Each number is 128 + 24 x the weight over its row's rms, rounded and kept within 0 to 255. Layers, rows and columns count from 0. Numbers have three digits each. The size before them is the row's rms in percent of the matrix's.

# layer 4 MLP down (transposed), 768x192, rms 0.146, rows 170-186, columns 0-191
083:116087157118073121116142128149119138118141069135140114091157133137127120167123118119154158124096126130098140142116129161129119097147111136135143126128158157111109140122135112122087149109098123135157145145097144159144159163165167127127149117151125128094122096117098137108138156105146131140059114134181103144116153110070096109120129142157107131105129078141163087154150086157082114140101160148127122101127136127105136119160130163092140148134162141144129114131139161133079156144152140100115137114096097145134111118182128140136086159142141140101117140139115189122168155173159087155
100:149120098143094154153147128147126116125142100135123132124119141128089152108140094152130150117137107139148129106161163086058124159138112108124198144135152126142130047169096122138093108122119120111149149135130156091173165135165135147148118099190102140086150127115100120117094126119092112107095130132110099128124095142123130107140144136135152159123138114136132089125105112133121086145123131113116109138125123084117093149132148087128132081129155122178126111113124172155145132173136148119127110183150078143157155120114112136157121141157126155161127173147152148142101141106140093100
093:106095095131145159112135146109093148119144153139138107082145111162126111124113112105105113135101117107117092117112079162125133127136102107173119116095138140130162128097155126136149116108149086134114161161139150139099120131112113135095123152119115110129154101126137082149095111098105112098115110115192138086157123083132115158171141139128098139159146126132075151134115187135132105102149112156106154158100144152110154126093156166134112121132181121112136130094162118121113102191123150112146155123119151165120197090160104136122118115108148128121148096126154136179119101156122102110
090:141119103122086121100119160142081120093117129162113154096139145133081120143135169105133084124105149111135128147130124121146134134078105157131133124118167116164111141143157106133110097107084132119149132103156146111111117084131180158132119169130137163159144063061155131128085148162156089104110091107113140112145124118121143118113155142114115139191122127117083142173115131112132115125111146126119137125129111165114114064168150100142136142129105125133150089129100117158135131160136159152158166128120101116172112148145102143155129128093126117143147091133081100121112129099134168114
100:107153143108114189111114107083156116110161143114122111133090160152120128113139092122148122160151134107170205124180152145114124115138133108132165148134115122088123098125149155138158161097122159118108117121137125123191102099137115139208117137130144136102120162144136125114142127121111121111113121137105155163109135124123087143092204105163114131132146157115114131094145137123144165136095132137089085094159111126141131122099139121126132091164113102111157103128128106139096160108110118137165103129116134171150126147132146112161127111108158101088137131132101151103168174143116146114
097:161098109158124131102158157070130125147168101141139136107103077125081130167139153167158158135149108118182187101119130112128152097066126177120127160151133129123144110155138138117151140087164111122115162126157152121108133124094128095164096139166120159108127093144114099126127126167092132136135128127119168105124159139125147127104125113161090106157118138120102126143082144099103107142132130130127145147142108138167062116143160122152121108136128144092138115132140125137113130128063082152136121178133120136126136168153134123136125146152122100164156119155161148154140145135120125170
093:111121142123162104103125097119103106154125093137128161136109148147136132106111143189099124099123127149106193135091125119164180120115136096147143146118140130130163103114132114150171164130114129137115149150141148118163109152103088129148117120168099131121154101135116137116095074151123159131139123105176152094124071135115137068099124122128141131102117077163120107105144140129101148099168157132118088161130131105145132085163164112093107155102100124092123142171141109148108130150122158141169118101126101097109136182126130171078145130161115127100146135146120139152121115103119126110
090:149128136126144135137194153100148144127120125156115162111133094121124111143099099096172101122106166129147142113174128191132155183111112125117115114149119124149153143125098125138145134152102143159104155134139172178127115167133141157166103138139137181137153147110174148141100111117119124162084081108134165138116139059126097125089125127145163145117132128153133156128109137086149100146117120150136095123117138125168116087124102134103106148119093124139144128089111096135131129150134146144114168171094143132127124138122110108113168123140180138116131160140116125110089121133163178082
101:162108103068119104107132126082086162111107130135167070159178103146103128105105095123128141100139128121180146114134182121123090129062152128134150086143143126152092119124149101136076129172112153140098129130136133131113100131147130114178156136066143147092120154119147102143149135097129121108127107136139114090126154161116141136142112103163105116122113120142139136097121126148102115119122081162125130077162132122149124175155130109130103114097111129149114097108147145179133131122110141122163156113148170107107146109136177120110131128151161144130145142137116161126105148106141102141
094:195141094147157121085131105117121140134150086083132140125111127112097155097109099131143172109131108114100126109136103135102140127102159140088130151119160102153138153152100150114081134125120177125127123149147095167105116100103129117124137129078084090089122127129111105114087127141124165132093158102150106122123124132112101109135155091112129131085120155133114141091151135090156134149142144155120142115154159163168158144134155107134132081129097184155137092144136123154136135111142166092167141126100127146117158181134116090116122121131147150141118135147126173090102174127133161099
105:133108110102139144120128142126106121148131124109105134141101127105131158137102140163142126144125105126116156136148118131143135116121154103119111111088145109091138151135136130098120160138159142122171115068147114131152091145119087088150141145115109128090127194112096147113121101114096075148082142110137152132096101124109153115139088165092117137124164161073145101134157161123161109159159122111155120092112080105117151200146114135145096120151116157111134141129113166170154124092103115153123137107129144094155178106112150145117131148140158130148107134157151101129118158089074086128
098:142125120159132154155133155159174085125114141115125159116119131098134158142136138122097108155137174171153115152134097095099121169090137123191110114139073115106131131110159124155150124110177139107133092141115092112135114127129141106126089106127116108138102132164110112108129071131128180176146123093111135124170124119083119111084136121127154149114137193114123090117141139087097160129144133167114094123113154150126130098124136137128110169143129170119146111140084118183126081103146138108153082137113103139104135122111075147127126160113165114146153124131115125117141132128139142159
109:087121128170129144182127139127121142118095142088135153142186126098126188105122111067114131185143127115149095147162146156181146161149104132132141137165157136107100117139093132134151119131134135135141106132122156128051129118129137156082143145108140106106133120100160155126125118160118122086136098087128119092143159163127091151158099130136095164078080114143102140142134139143125111114117097119140105169146121122161166123134121132174117140132169147140140126155119141096186122143134145118112126122110149110164071136120122137112164137135135132140107151129145158108132131091148134121
102:109141109109101137114113136111116126083173106127102122151134067114128132112132132138094107147137154120154155123127139125090087157131142117136143139119118151073080145129151136104095112106108133119154151183130102122139142137141138142133112110157156156149124142159136106137158178119180118084170117136089143109113112149133124144158194102155113146109121100123110144140123130159187141126111106143160142170134126090097140148091109156107119116118132137164142134169173078104140110147133115116142152094139144121157179111123087155142093146139112103168095123121085095101138131153159095128
102:137109135162163135120141140091083116136178142137139111133136131130110123112106118169116082145152107121117112104138127168136104110096164112186125128112108116126125127096130138136081125135128121117086094145129126148128113131160134152114134172145101130146118133154095146126088153128134146090115094129141093161146159133107091159119141121136139126122165146123133152127145099158091139140108149065104111096151124151180181099101130164110129118136158160077163160140136151136139150166119133148141111134143169142107103126219157137137107133158122145116168132113116169126130098161083110109
097:098117101146167110140117147126139133097147152129116114164122139142155136094104139121125139146113110133088154115131104114129127090089140130100118108158104128119097083134079171153129139153120124095165121139156159122116130135105134110077118140106141145126127187115087105159142165159129118106147129120087115119103159128129154103111135127133113106117126100145109135126121095146171175149160105096092104180142164181153154151138143149154156101143076183157180107109082133083151085137156109114119165126129138147135094130131167149150136116095095102132155097116114106125147103117121122109
097:152106131157159148109152115139105120092112077150122127149115121128077121117119108112146168121127122118146129114174127130121099093124131138148120125129124129105098160091080146145145153157128119127115152074130160120134125098163119112106106142114112177157137087130128162121117165125112098159158132137141144150087170095146109112126181149109172138123153135133130102129148126151136128137134123080140103123175129093087139128140142159150186178128116125115106104112101139150130147128105150104125132122121118124135097157136144195110194157104151158091186115144121137177087145123139121162
# layer 4 MLP up, 768x192, rms 0.154, rows 171-187, columns 0-191
103:144124127154115136197145140146124130123115119139134135164125165128120161146099182166128116140156092127160131150126079148180125112104116138123129099136104090126092094164093151127127107111141126101108145169095080118105142115152112100082135119146095128137120125153173141127131164104138174158102118136132149168087208117132134109130139168153158114153122126130128123134153103103127156135107104092122151129121136123120108135108125140155120139141111147123100144138163122178104132123139186086109143138143134110118151105135101083108124119169161130107076126141094137134100130144114069103
105:112142145118098100140150147151160089128119096128080151134103112116108108165124146129132140061134104133152141105081123159102135117110165137061159134155068124133112153123140094070138122147095121127096106119137104084151145133103109129148110142137101086170114103118101108161153129141116145108118106107116092108086102162117107142122145093086156152099138125152118164087106091106152156167170143114131134111129120118123181127165076145152160122126124112135168147102113129143129128108145151092123115085141120129118145098098152131130106135123135151126143157129129071117124116108140135145
101:098114117185080135104082158151118136137129140160146095148087126185128139133077118114126139094174118172120123123151150152118131158180143128104093122087130142147133100128147152139146090111133102137143135122112118142140093129175105134099092085119108125163116125172073128160150129122124091137120178091140123112155158124088097139145122108152099136140104108152130112129103124158154106079122159127134127128180094160121150120120157104109177105134120127117096125166106124112134163114126112115137148101141098138118131138139141124138112109121096120152107085134169169109124140108181126113
093:156150132141123126126160141136140118114154144137100191166129125139129080158121186124095149143134122124104108130116148121137081137126139131160125084124127135105123128112138132096113074125157150090115156120126068133132124142088138108112113076110106117133151099148124135138099120134174132125082153116166162181151140158089126152207130135135130133166103114147122110150153132114094115095135073129129109148143143152115118154152126167130177089147140112137120163133123136125150122108134159078172100133147101140146139112159129129083092130152120160156095119122136095123101095118126159115
100:097151144163156152114105115142116154103103176092117109144146116132132085102156091086120196164122151077110125152094115133123122127119085123118162142142118121177128089123116167107157138114091193101159128137137141102140114144183118128111130144104131151091135149113159140142141141088147077103138133125087117122183137174119156111133122102131160134144133097113087126124118105156126148114120116133142127153125128124091168167100118163158113143113133105134137174111118137118089103143161154094095134142127141152117134087103117121114115130085114129123128146099125114103104077120148098121
091:086101131137141079100122046142146160142139119146143134143130111094121101173123119129095125113146117110143116143173122171147105111152138160149140111115142116099085146078085127138131120144096162136107144117108133110112127128124157115128138149077102093136114137126123148139150122125075133147132107142108138087083112131163111161158104175155122126104089115123140115158142116144132135131136118116121085137111125147117161085123114105131110112133130135108142124128147101134102131097126112152160100157166106152159132119172098118144069137210139118174153129125115177127109149123162149167
105:117080122130144149112106132148091113120147114078136109170114145182159154150126115147066153138156108126150140150121157126129091084115163125143101179151135114122117137126103137142202104151113153109130139137127091080121153117143141089122171134134130142112095089128124110187126154138127172093159137166151137145161153135122132127114088139102105137135133130051184125165138145094126169091144112100131146155130125131103149122128126139181133134160107131118139120112139153097148107123097135118116120120156137100116159096128107110151122157143133119145126093161107112149147102102119121104
100:147159113122135105147140134132141156133129097092154124127127126142129122136150139136131153154155099117122178168114131164152110108115123157086110156142129143173149111143168121104115127111149140180108103147096132122105116105123135166134100112099101097075113163170131084116182129118093086139154083144153119155127093165089154110134132099124090160125131097143171117189153142127118089139129134132161141154132096132114109117106127133115153092089134116105099107111195136128134097118117077133123107160148113130141114141107123113169139116132142114098167151134106159106151081104095126158
095:125098117102141105119097123141121139131112081088204116107092152118119142080107152122157111073143102111147163124096135120154145152097128123138096113106117118092129128105172144150115094167109136155138143119086082081132124115133122140152130089154150122142102088133137113111124153136112132117158134122116109082151138114154124150103161173161127143152142122134132101129137122101137155164086146168134115156131140097155143171156178103117138128124133152111126143134157139104167114132127133101114092115127159132128140150136141122086146135148158171105153123162141142094202152122151078148
095:169128121126124135158118140111110141124156134092093112115088129131098151113132124121103150159145120135108070136159153114137122097076126185111174113123126112110072115102136126147119099113153141135172122133138118157100122091106138138141122116102135100113112114166157127123145140138127171142131114143120148146105138170171133170091160123144107094157155055148135153130089134149153117105142108128123153154107126133155153122157098156120137153185109134085128129153149148117092175135125094182142118142148114148137136137136075120153118118156098110144127130113186121134184127131113171107
093:113120149123153128088133146103139158130123169111129105122150101126176153164139133153109104121107107132136146121133107143150084125129138072062087121131117113081136142149141080121123121181096083128105101101182105158110108167154098168143147121141159140127189126156148108118120118093117148143145166119078165098124177132144097111160146149147125106117160128133124144135094149109088155078132114158112128128146118087132126141146135111156118141126109088149116142114111098158153142098159151116107128159184139113110135141150084117105156125095108114137106136136123136117113134102140120095
099:111106150137092121122093120168109112140127157137174092144111130118127179135151190115141167135127171152133137138141137088146146144120102147135148091150156110133118127130088145087103114117174132123106117103129148108093129156160126121112116103130105126097112129099159139091073119120129088087149129105135140121182135143114146105122126119174112134127114124131114135173155117111120135099117087109107148130118183096159139133138124127116158175131139148114125151122092171091165142108118113095080104122137171152096157134107080139105154151146101101140105163118089135141144161138135103182
107:127176167121132109154133119131123112137121181117127109168059134128123144146113155146084124133111110116108134125133183128178141144143156078180110140107120153102109115154108157072111193134131116128129143082107129121102138146119124055110141129140154079123113138132143107162154120127090127131181123112062097129131081130143152144105121096149099137146086100123119123178140133148129132133121106115147113169155133133116133098160124126156106125148138100132129112099122135108120117127132136094111138138144154101114155133134150122116102120170098132145142139150152180112139086164105134151
098:136122096147061119120122106132139126100097110138102133136108118091137101134137131090098124114092138146149136143117142104119161123167107159114134131140100108143155143110118120157132110129145144124153166123102135131129088134112138108124102064131147114136122104097111103101148130182107108132147155116133159097080105118126123105163118147129128111120098122125129103122113164142155144124127116197154171176135126111082107152114115146134127094103113084194086142136098121143126132101127117110135144133096061142094179137079083106119160128143120122104106149169094088120128166094153117122
099:099151154069189116136109123181070117144137091109108119160163116106131103111101136160093136145152124142115147129150157105151133105149119152145101122143149136076079154130163098100150130109151137145120123102129101145134113127163107174128172125121118096135146112087103101142085129121142139143116108145119162104138136119114113130122131129158154099105122106128160110158109121099120130089145129140146133092099128121134106082192154150132144123136128137134142147210146136126103134126077127176148159138139122086129152159107133116120139138150120112122117154181125150130103085120161142102
098:130172145069102124163092135133148143122154112126121164100151073123105109133111121129107105130148112123149109175084117143128147141118098094112104131147122110139099117158104118127099127101101130110086135138139131115111138130119118181161145144109139131137121157141102097124162166110128151110104121123127143128114138098123143098086161138135140159106127112111141099073117112127110175074098147120118166102136125099179137168093093123146095102185103173137178156131134135136108159130109163159181126143150145089104164143161143105126097138084157135111145140122160122153122105137105131107
095:121133117141127120156143134116175166108158131153149141128122111121112123143086128120172107140112089170113092115150145115148138084151143093136096116118132104172170119144094135119109152124086139173111116127138085127162115126105143121140071117100164115122152092135169106152156123137150110113179101134112180122126158091111116119086124119158110149132138154143137116125147099163151168123125094125097114121197128152146183140120130134150109085136099120157107144130113100105159147133135136125097095115104095102112156141096127099125092140092083116105171131136130160080134136120131162110